Each number is 128 + 24 x the weight over its row's rms, rounded and kept within 0 to 255. Layers, rows and columns count from 0. The size above them is the row's rms in percent of the matrix's.

# layer 3 MLP up, 2048x512, rms 0.0797, rows 1414-1426, columns 384-511
size [104  96 105  97 109 100 102 102  93  95 100 104  95]
[[163 170 168 118 125 121 120 119 139 144  99 135 128  80 125 137 113 106  99 141  51  75 123 187 133 122 182 128 117 100 164 114 112 124 111 104 156  78 116 164 118 154 164 148 106 132 142 154 114 117 135 127  99 112 115 139 103  88 160 108  50 139  82 148 104 113 103  96 101 138 174 165 133  73 142 141 101 165 123 125  89  74 151 151 114 120 178 102 139 161 123 138 148 126 135 117  92 156 121 159 120 175 116 150  95 149 119 123 141 158 100 152 136 155 160 146 156 111 120 121 157 116  99 116 108 152 103 143]
 [ 91 128 165 153 143 139 109 101 113 124 121 168 138 134  99 138 173 101  88 142 157 132 132 128 106 121 158 129 153 143 157 134 121 125 137 148 148 130 148 159 128 144  89 139 108 146 133 140 109 128 180 113 172  88 137 134 126 123 108  74 137 123 123 120 102 131 129 111 142  76 146 146 128 145 124 127 119 110  96 132 142 123  91  97 111 106 120 100 111 112 118 148 153 155 110 164 136 130 128 130 136 175 108  85 132 114 121 180 120 118 144 130 112 124 139 186 141  92  79 120 113 140 127 153 144 130 174 129]
 [130 135  78 122  87 126 138 124 113 129 127 102 161 128 115 125 127 106 104  92 136 103 140 122 153 120 103 167 137 146 132 126 123 132 129 110 146 198 118 129 111 141  93 150 137 149 171  98 149 175 117 133 142 138  89 144 132 133 143 137 138 111 153 149 131 162 129 142 104 165 165 111 112 103 112 106 106 162  70 101 127  60 100 124 143 172 122 139 145 142 106  91 113 169 123 159 107 127  97 130 110  91 147 103 115 121 138 118 154 135 139 130 131 120 170 172 126  97 100 130 136 143 120 109 142  51 117  86]
 [119 153 133 138 143 123 159 179 102 168 100 124 121 133 116 123 144 152 121 120 123 155 117 159  90 104 121 147 166 147 104 113 138 113 101 147  97 140 128 149 156 133 131 125 136 112 135  92 127 154 162 116 114 121 126 183 126 102 130 112 154 110  87 103 124 126 127 150 133 163 102 154 125 130 119 122 112 137 143  91 157 153 156 136 146  95 113 150  77 131  61 159 134 144 168 142 153 116 142 126 112 133 137 114 123 146 117 126 106 134 157  86 116 108 138 120 111 134 114 156 142 160 135 133  85 125 148 126]
 [134 100 162  80 126 120 154 106 124 126 138 137  91 154 157 127  98 111 104 111 147 128 120 128 117 154 139 122 105 130 121 127 130 116  98 139 128 118 146  98 111 165 137 122 105 139 123 147 143 126  56 129 115 164 147 108 147 122  96 149 138  97 104 134 152 129 136  97 120 150 134 106 139 152 116 162 137 146 167 145  77 111 135 110 122 132 108 111 129  84 114 109 119 122 117 126 160 115 137 150 180 154 129 105 110 160 119 114 106 103 124 124 146  87 114 173 132 154 113 134 127 142 135 121 111 131 128 125]
 [146 179  70 114  91 133 118 164 104 102 121 134 110 106 110 148 128 149 113 112 148 120 110 111 145 140 110 148 113 127 118 162 131 140 147 122 104 113 138 111 110  71 167  85 112 188 130 117 152 126 134 132 153 125  95 129 132 121 151  72 144 122 118 108 132  97 140 104 114 142  94 180 144 111 129  78 115 143 106  92 127 120 105 145 147 128 128 130 144 122 131 132 110 177 151 148 137 109 162 124 123 109 110 123 116  83  89 162 139 177 161 108 150 115 127 150 116 113 121 122 104 134 167 100 128  84 127 135]
 [149 174 145 121 131 131 116 128 153 134 169 158  95  95 139 160 141  74 177 153 143 134 146 131 138 129 123 160 120 126 142 146 148 110 120 139 161 104 133 136 167  99 145 114 134 140 149 108 137 117 144 139 128 141 146  78 130 114 125 115 103 163 188 143 141 154 109 142 110 107 137 100 132 168 134  70 107 145 171 123 151  99  91 137 137 133 129 129 118 159  96 168  77  92 135 145 119 151 121 124 107 151 164 108 108 105 133 129 161 151  90 124 153 144 148 117 177 107 115 118 154 106 124 104 116 130 113  94]
 [152 128 156 130 127 115 143 184 153 144 142 132 118 136 105 135 130 112 110  86  93 126 147 133 115 152  93 150 111 190 123 126 112 120 100 139 129 150 120 123 118 134  78 111 152 108 119 115 145 131 129 167 123 140 140 121 116 131 114 133 108 162 104 126 131 122 157 129 118 104 140  92 152 141 146 135 119 113 137 134  64 119 113 147 122 120 145 127 116 150 144  92 101 187 123 140 112 128 124 125  85 167 171 103 147 103 115 124 168 109 144 128 136 115 118  76 137 112 130 174 108 126  82 121 162 111 148 141]
 [114 118  99 102  92 175 163  89 174 125 110 175 196 132  78 137 108 104 145 116 132 138 155 199 127 132 143 139 135 141 121 152 145  99 167  84  99 147 120 132 132 121 119 120 111 130 160  86 104 116 130 145 117 132 152 128 125 156 133 140 122 137 124 126 127 162  95 135 171 156 159  86 137 164 137 102 157 153 120 138 177 138 167 138 164 143 131 144 100 117  86  95 123 124 120 101 134 126 128 118 137 133 142 102 134  95 113 145 127 125 125 125 151  87 169  79 100 118 111 169 111 155 142 121 137 128  95 117]
 [123 110 100 125  98  83 194 133 158 155 139 114 170 156 132 103 115 130 165 168  92 127 131 180 133 114 178 113 130 121  92 112 117 151 125 132 144 104 149 147 113 119 123 122 107 135 111 152 131 107 133 146 100 163 128 129 139 152 136 114  95  99 130 136 118 117 131 130 105 114 156 183 120 147 119 142 116 140 145 129 126  72 168 110 143 138 122 111 134  91 142 115 118 164 155 146 109 131 129 111 136 159 169 164 134  91 110 101 149 120 133 135 104 151 111 110 115 168  94 182  99 133 150 129 117 189 134 131]
 [161 158 130  90 124 137  97 111 129 119 101 169 124 132 161  85 127 170 135 131  90 130 132 165 160 106 180 174 161 130 124 162 131 148 154 147 159  94 149 105 134 137  69 125 110  89 140  96 129 131 164 159  79 155 136  88 163 159 128 148 120 153 173 121 123 154 132 109 148 165 137 104 120 155 184 122 129 110 102 181 142 139 135 120 132 108 105 149 130  90 158 135 111 144 110 144 116 141 110  94 127 131 134 124 165  60  92 109 146 111 162 135 114 101 156 101  90  98 137 132 103 105 180  80  97 159 128 127]
 [107 120 134 151 144 122 109 121 137 125 139  86 128 120 123 133 136 124 104 149 134 114 136 162 119 128  97 155 132 135 129 142 174 119 137 131 128 121 134 116  98 112 142 157 115 103 143 145 115 136 115  94 161 130 116 143 113 109 106 140  93 131 158 146 121 109 132 166  75 101 110  76 131 126 131 112 149 123 136 161 117 106 141 119 156 137 192 102 125  80 166 136 131  91  88 137 137 154 124 110 143 134 135 120 164  69  96 142 117 152 104 106 129 128 138 194  88  68 119 105 149 112 170 160 128 122 105 138]
 [135 141 145 167 119 152 104 105 132 164 164 146 129 151 134 111 107 141  95 152 126 119 158 108 116 123 132 175 147 112 100 111 122 109 127  83  95 131 138 145 152 107 146 162  88  93 129 146 118 120 149 114 126 110  99  91 117  79  77 152 110 108 110 133 129 125 109 108 125 136 112 127 101 153 132 164 106  96 102 121 152 170 146 144 127 110 123 145 117 112 125 103 188 110 147 140 153 127  84 150 125 118 153 150 103 131 151 104 139 128 139 124 117  71 112 136 123 129 150 132 132 153 119 132 138 129 120 101]]
# layer 3 MLP down (transposed), 2048x512, rms 0.0795, rows 1414-1425, columns 384-511
size [ 98  88  99 109 106 101  97 107  88  91  99  97]
[[ 88 162 131 157 139 126 112 131 134 119 108 166 161 113 143 130 144 158 136 131 119 125 129 131 137 103 131  60 107 151 117 146 118 103 147  93 108 149 102 139  99 101 120  91  77 123 170 131  92 120 109 199  89 145 121 116 127 115  98 145  98 108 108 106 145 122  91 167 153 130 128 147 150 113 133 122 118 140  71  91 160 122  99 148 132  88 132 145 127 156  97 113 169 137 122 116 127  93 120 151 117 122 107 117 100 115  93 140 154 130 104 101 114 137 103 117 162 148  93 154 190 149 131 103 105 131  93 123]
 [113 135 155  95 134 116 130 166 143 121 135 106  99 118 102 144 140  94 155 115 130 111 100 115 197 126  89 154 157 129  94 152 162 107 136 133 136  99 109 129 113 110 111 154 139 135 115 156 101 123  64  94 113 102 166  86 117 136  42 144 104 142 117 143 123 110 123 156 125 141 125 124 142 155  98 103 153 136 138  85 100 156 112 121 136 141 129  79  61 142 125 138 133 129 154 147 135 113 108 109  89  98 184 136 140 114 105 127 171 122 134 164 122  98 153 137 141  95 102 123 114 167 139 124  93  95 141 119]
 [113 158  98 123 136 184 153 164 130  84  99 132 120 104 106 130 163 126 114 126 145  77 131 145 161 172 159  98 149 109 140 140 120 148  95  48 132 164 107 122 125 130 136 123 118 117 122 175 112 199 130 145 137 110 107 185 122 126 132  86 120 121 155 106 131 123 143 165  67 178 140 113 122 139 147 105 133 112 155 149 107 119 128 146 126 145 135 120 160 120 163 131 104 130 150 133 152 116 170 137  94 145 114 118 134 134 130 120 130 142 143 160 116 138 170 145 126 150 108  85 150 156 139 139 107 131 106 130]
 [170 116 174 123 151 157 127 137 109 158 153 129 136 141 117 136 120 164 157 119 106  96  94 145 127 152 155 125 132 118 164  96 131 113  95 127 112 108 116 126 150 118 150 104 113 107 109 129 162 135  70 156 152 149 123 147 145 111  83 138 158  84  47 141 103  96 106 144 118 122 155 119  89 123 118 153 154 141 111 132 137 147 127 148 156 130  89 129 125 101  75 164  74 157 147 131 118 125 143 155 123 124 147 124 133 134 116 157  82 150 149 120 121 124 122  99 124 118 115 142 153 145 166 142  96 152 117 162]
 [139 116 149 122 183 146 115 132 136 161 149  85 113 115  53 111 136 140 121 144 145 132 161 117 154 132 124 163 106 131  88  75 122  67 145 136 131  95 135 127 146 156 126 113 111 159 114  99 123 126 177  80 146 122 101 115 132 127 115 114  83  92 113 126 160 147 165 117 110  94  96 142 127 180 142 117 155  94 130 111  79 138 131 147 149 130 166  89  98 128 142 135 141 119 146 108 123 150 137 111 158 124 134  82  87 153 148 137 145  99  93 130  92 155 153  92 127 103  78 137 143 158 113 186 105  92 156 126]
 [173 106 131 108 148  86 131 150 131 113 131 116 138 139 167 109 131 126 152 114  77 140 110 135 124 112  99 130 120 140 155 163 136 147 198 145 121 131 113 121 145 151  79 163 140  53 117  94 125 145 150 124 175 141 152 156 109 115 116 159 131 100  61 140 120 114 132 121 128 105  90 110  79 128 134 130 123 121  99 124 143 105  88 134 111 140  88  82 117 146 106 101 118 140 136 122 161 115  99 152 158 114  89 114 121 129 119  96 121 164 123 116 117 126 156 154 121 153  93 142 128 112 120 121 126 120 130 135]
 [ 92 166 136 152 144 111 164 109 152 138 160 125 129 153 170 153 102 128 117 128 128 120 116 129  85 133 127 148 168 139 133 118 115 103 136 110 135 134 120 142 147 161 113 125 150 107 161 142 167 150 159 137 140 113 112 169 146 190 125 107 122 134 140  97 102 104  88 153 145 119 121 165  98 135 133 123 103 118 133 153  84 140 112 107  69 126 113 129 149 173 120 115 114 126 114 162 114 131 116 115  93 159 176 117 121 121 118 152 123  87 169 143 100 167 137 124 140  94 153  73 147 115 145  92 138 126 113 143]
 [103 142 149 161 168 131 149 138 114 140 142 121 102 137 149 157 113  92 153 102 106 161 158 111 137 173 122  87 122 123 109 143 155  93 141 116  82 110 167 116 132 158 123 131 148 119 144 153  77 162 158 108 154 194 134 121 111 109 104 150 151 165 128 128 132 131  88 169 111 157 153 127 134 132 155 150 136 104 129 148 124 125 143  91 169 161 111 132 159 171 146 145 137 137 188 125 106 142 119 108 101 116 180  94 150 170 104 101 161 147 140 152 148 117 108  96 109 133 106 109 126  66 195 167 148 113 113 125]
 [122 150 110 142 145 123 160 150 146 122 113 107 134 132 164 143  93 106 121  96 157 135 150  96 108 164 146 142 122  84 130  75 103 124 115 120 154  97 132 145 110 109 147 101 104 117 157 158 123 122 107 101  99 132  85 137 117 129 143 110 124 125 135 184 113 117 148  77 132 130  99 150 149 143 127  67 128  99  95 131 100 130 108 107 104 142 149 153 151 168 125 129 159 128 133 109 138 139 141 166 138 168 154 135 152 104 131 119 134 135 126 119 119 129  87 147  99 145 114 154 115 127 108 144 174 150 151  91]
 [118  88 169 126  80 187 110 159 128 148 130 164 118 162 172  98 112 120 124 118 138 122  91 104 133 136 126 150 133 118 114 130  88 109  93  76  69 112  86 152 128 104 102 184 140 128 106 140 168  82 161 137 126 108 127 130 109  82 151 137 128 150 114 157 110 105  90 104 124 180 163  91 164 153 109 119 115 125  98 158 105 149 136 199 133 114 156 137 112 127 119 124 135 122  93  84 130 138 121 170 146 157 142 129  79 133 119 147 120  88 112 122 138 125 142 171  98  79 150 100 113 134 154 141 114 124 123 137]
 [112  76 111 102 120 140 121 112 113 106  93 124 143 153 119 122 103 112 151 156 153 111 127 150 110 150 145 110 109 152 141 156 146  87 111 104 127 155  87 177 114 126 157 117 133 113 159 123  96 149 170 127 118 122  76 137 137 109 131 121 132 115 127 108  81 122 136 128 117 109  52 148 159 121 153 155 135 155  92 106 131 155  99 145 187 146 112 107 158 160 150 120 113 133 157 160 114 147 173 102 145 136 124 156 123 147 134 137 112 143 141 128 147  97 135 168 102 181 160 115 115  80 126 145 122 113 115 166]
 [121 127 131 134 117  99 111  62 127 142 155 183 143 141 119 111 113  67  79 110 120 112 165 140 149 159 109 123 131  73 158 114 124 104 114  73 160  86 139  90  94 117 130  71  42 100 128 126 113  82 155 107 133 125 118 117 131 138 190  91 111 149 126 125  89 141  87 113 136 166 122 153  96 169 138 117 129 122  72 135 151 141 139 146 143 156  99 104 122 157 104 109 165 176  81 123 157 120 154 122 159 150  89 160 130 110 144 130 124 121 149  90 180 102 177 136 112 124 129 161 142 132 151 123 138 141  96 125]]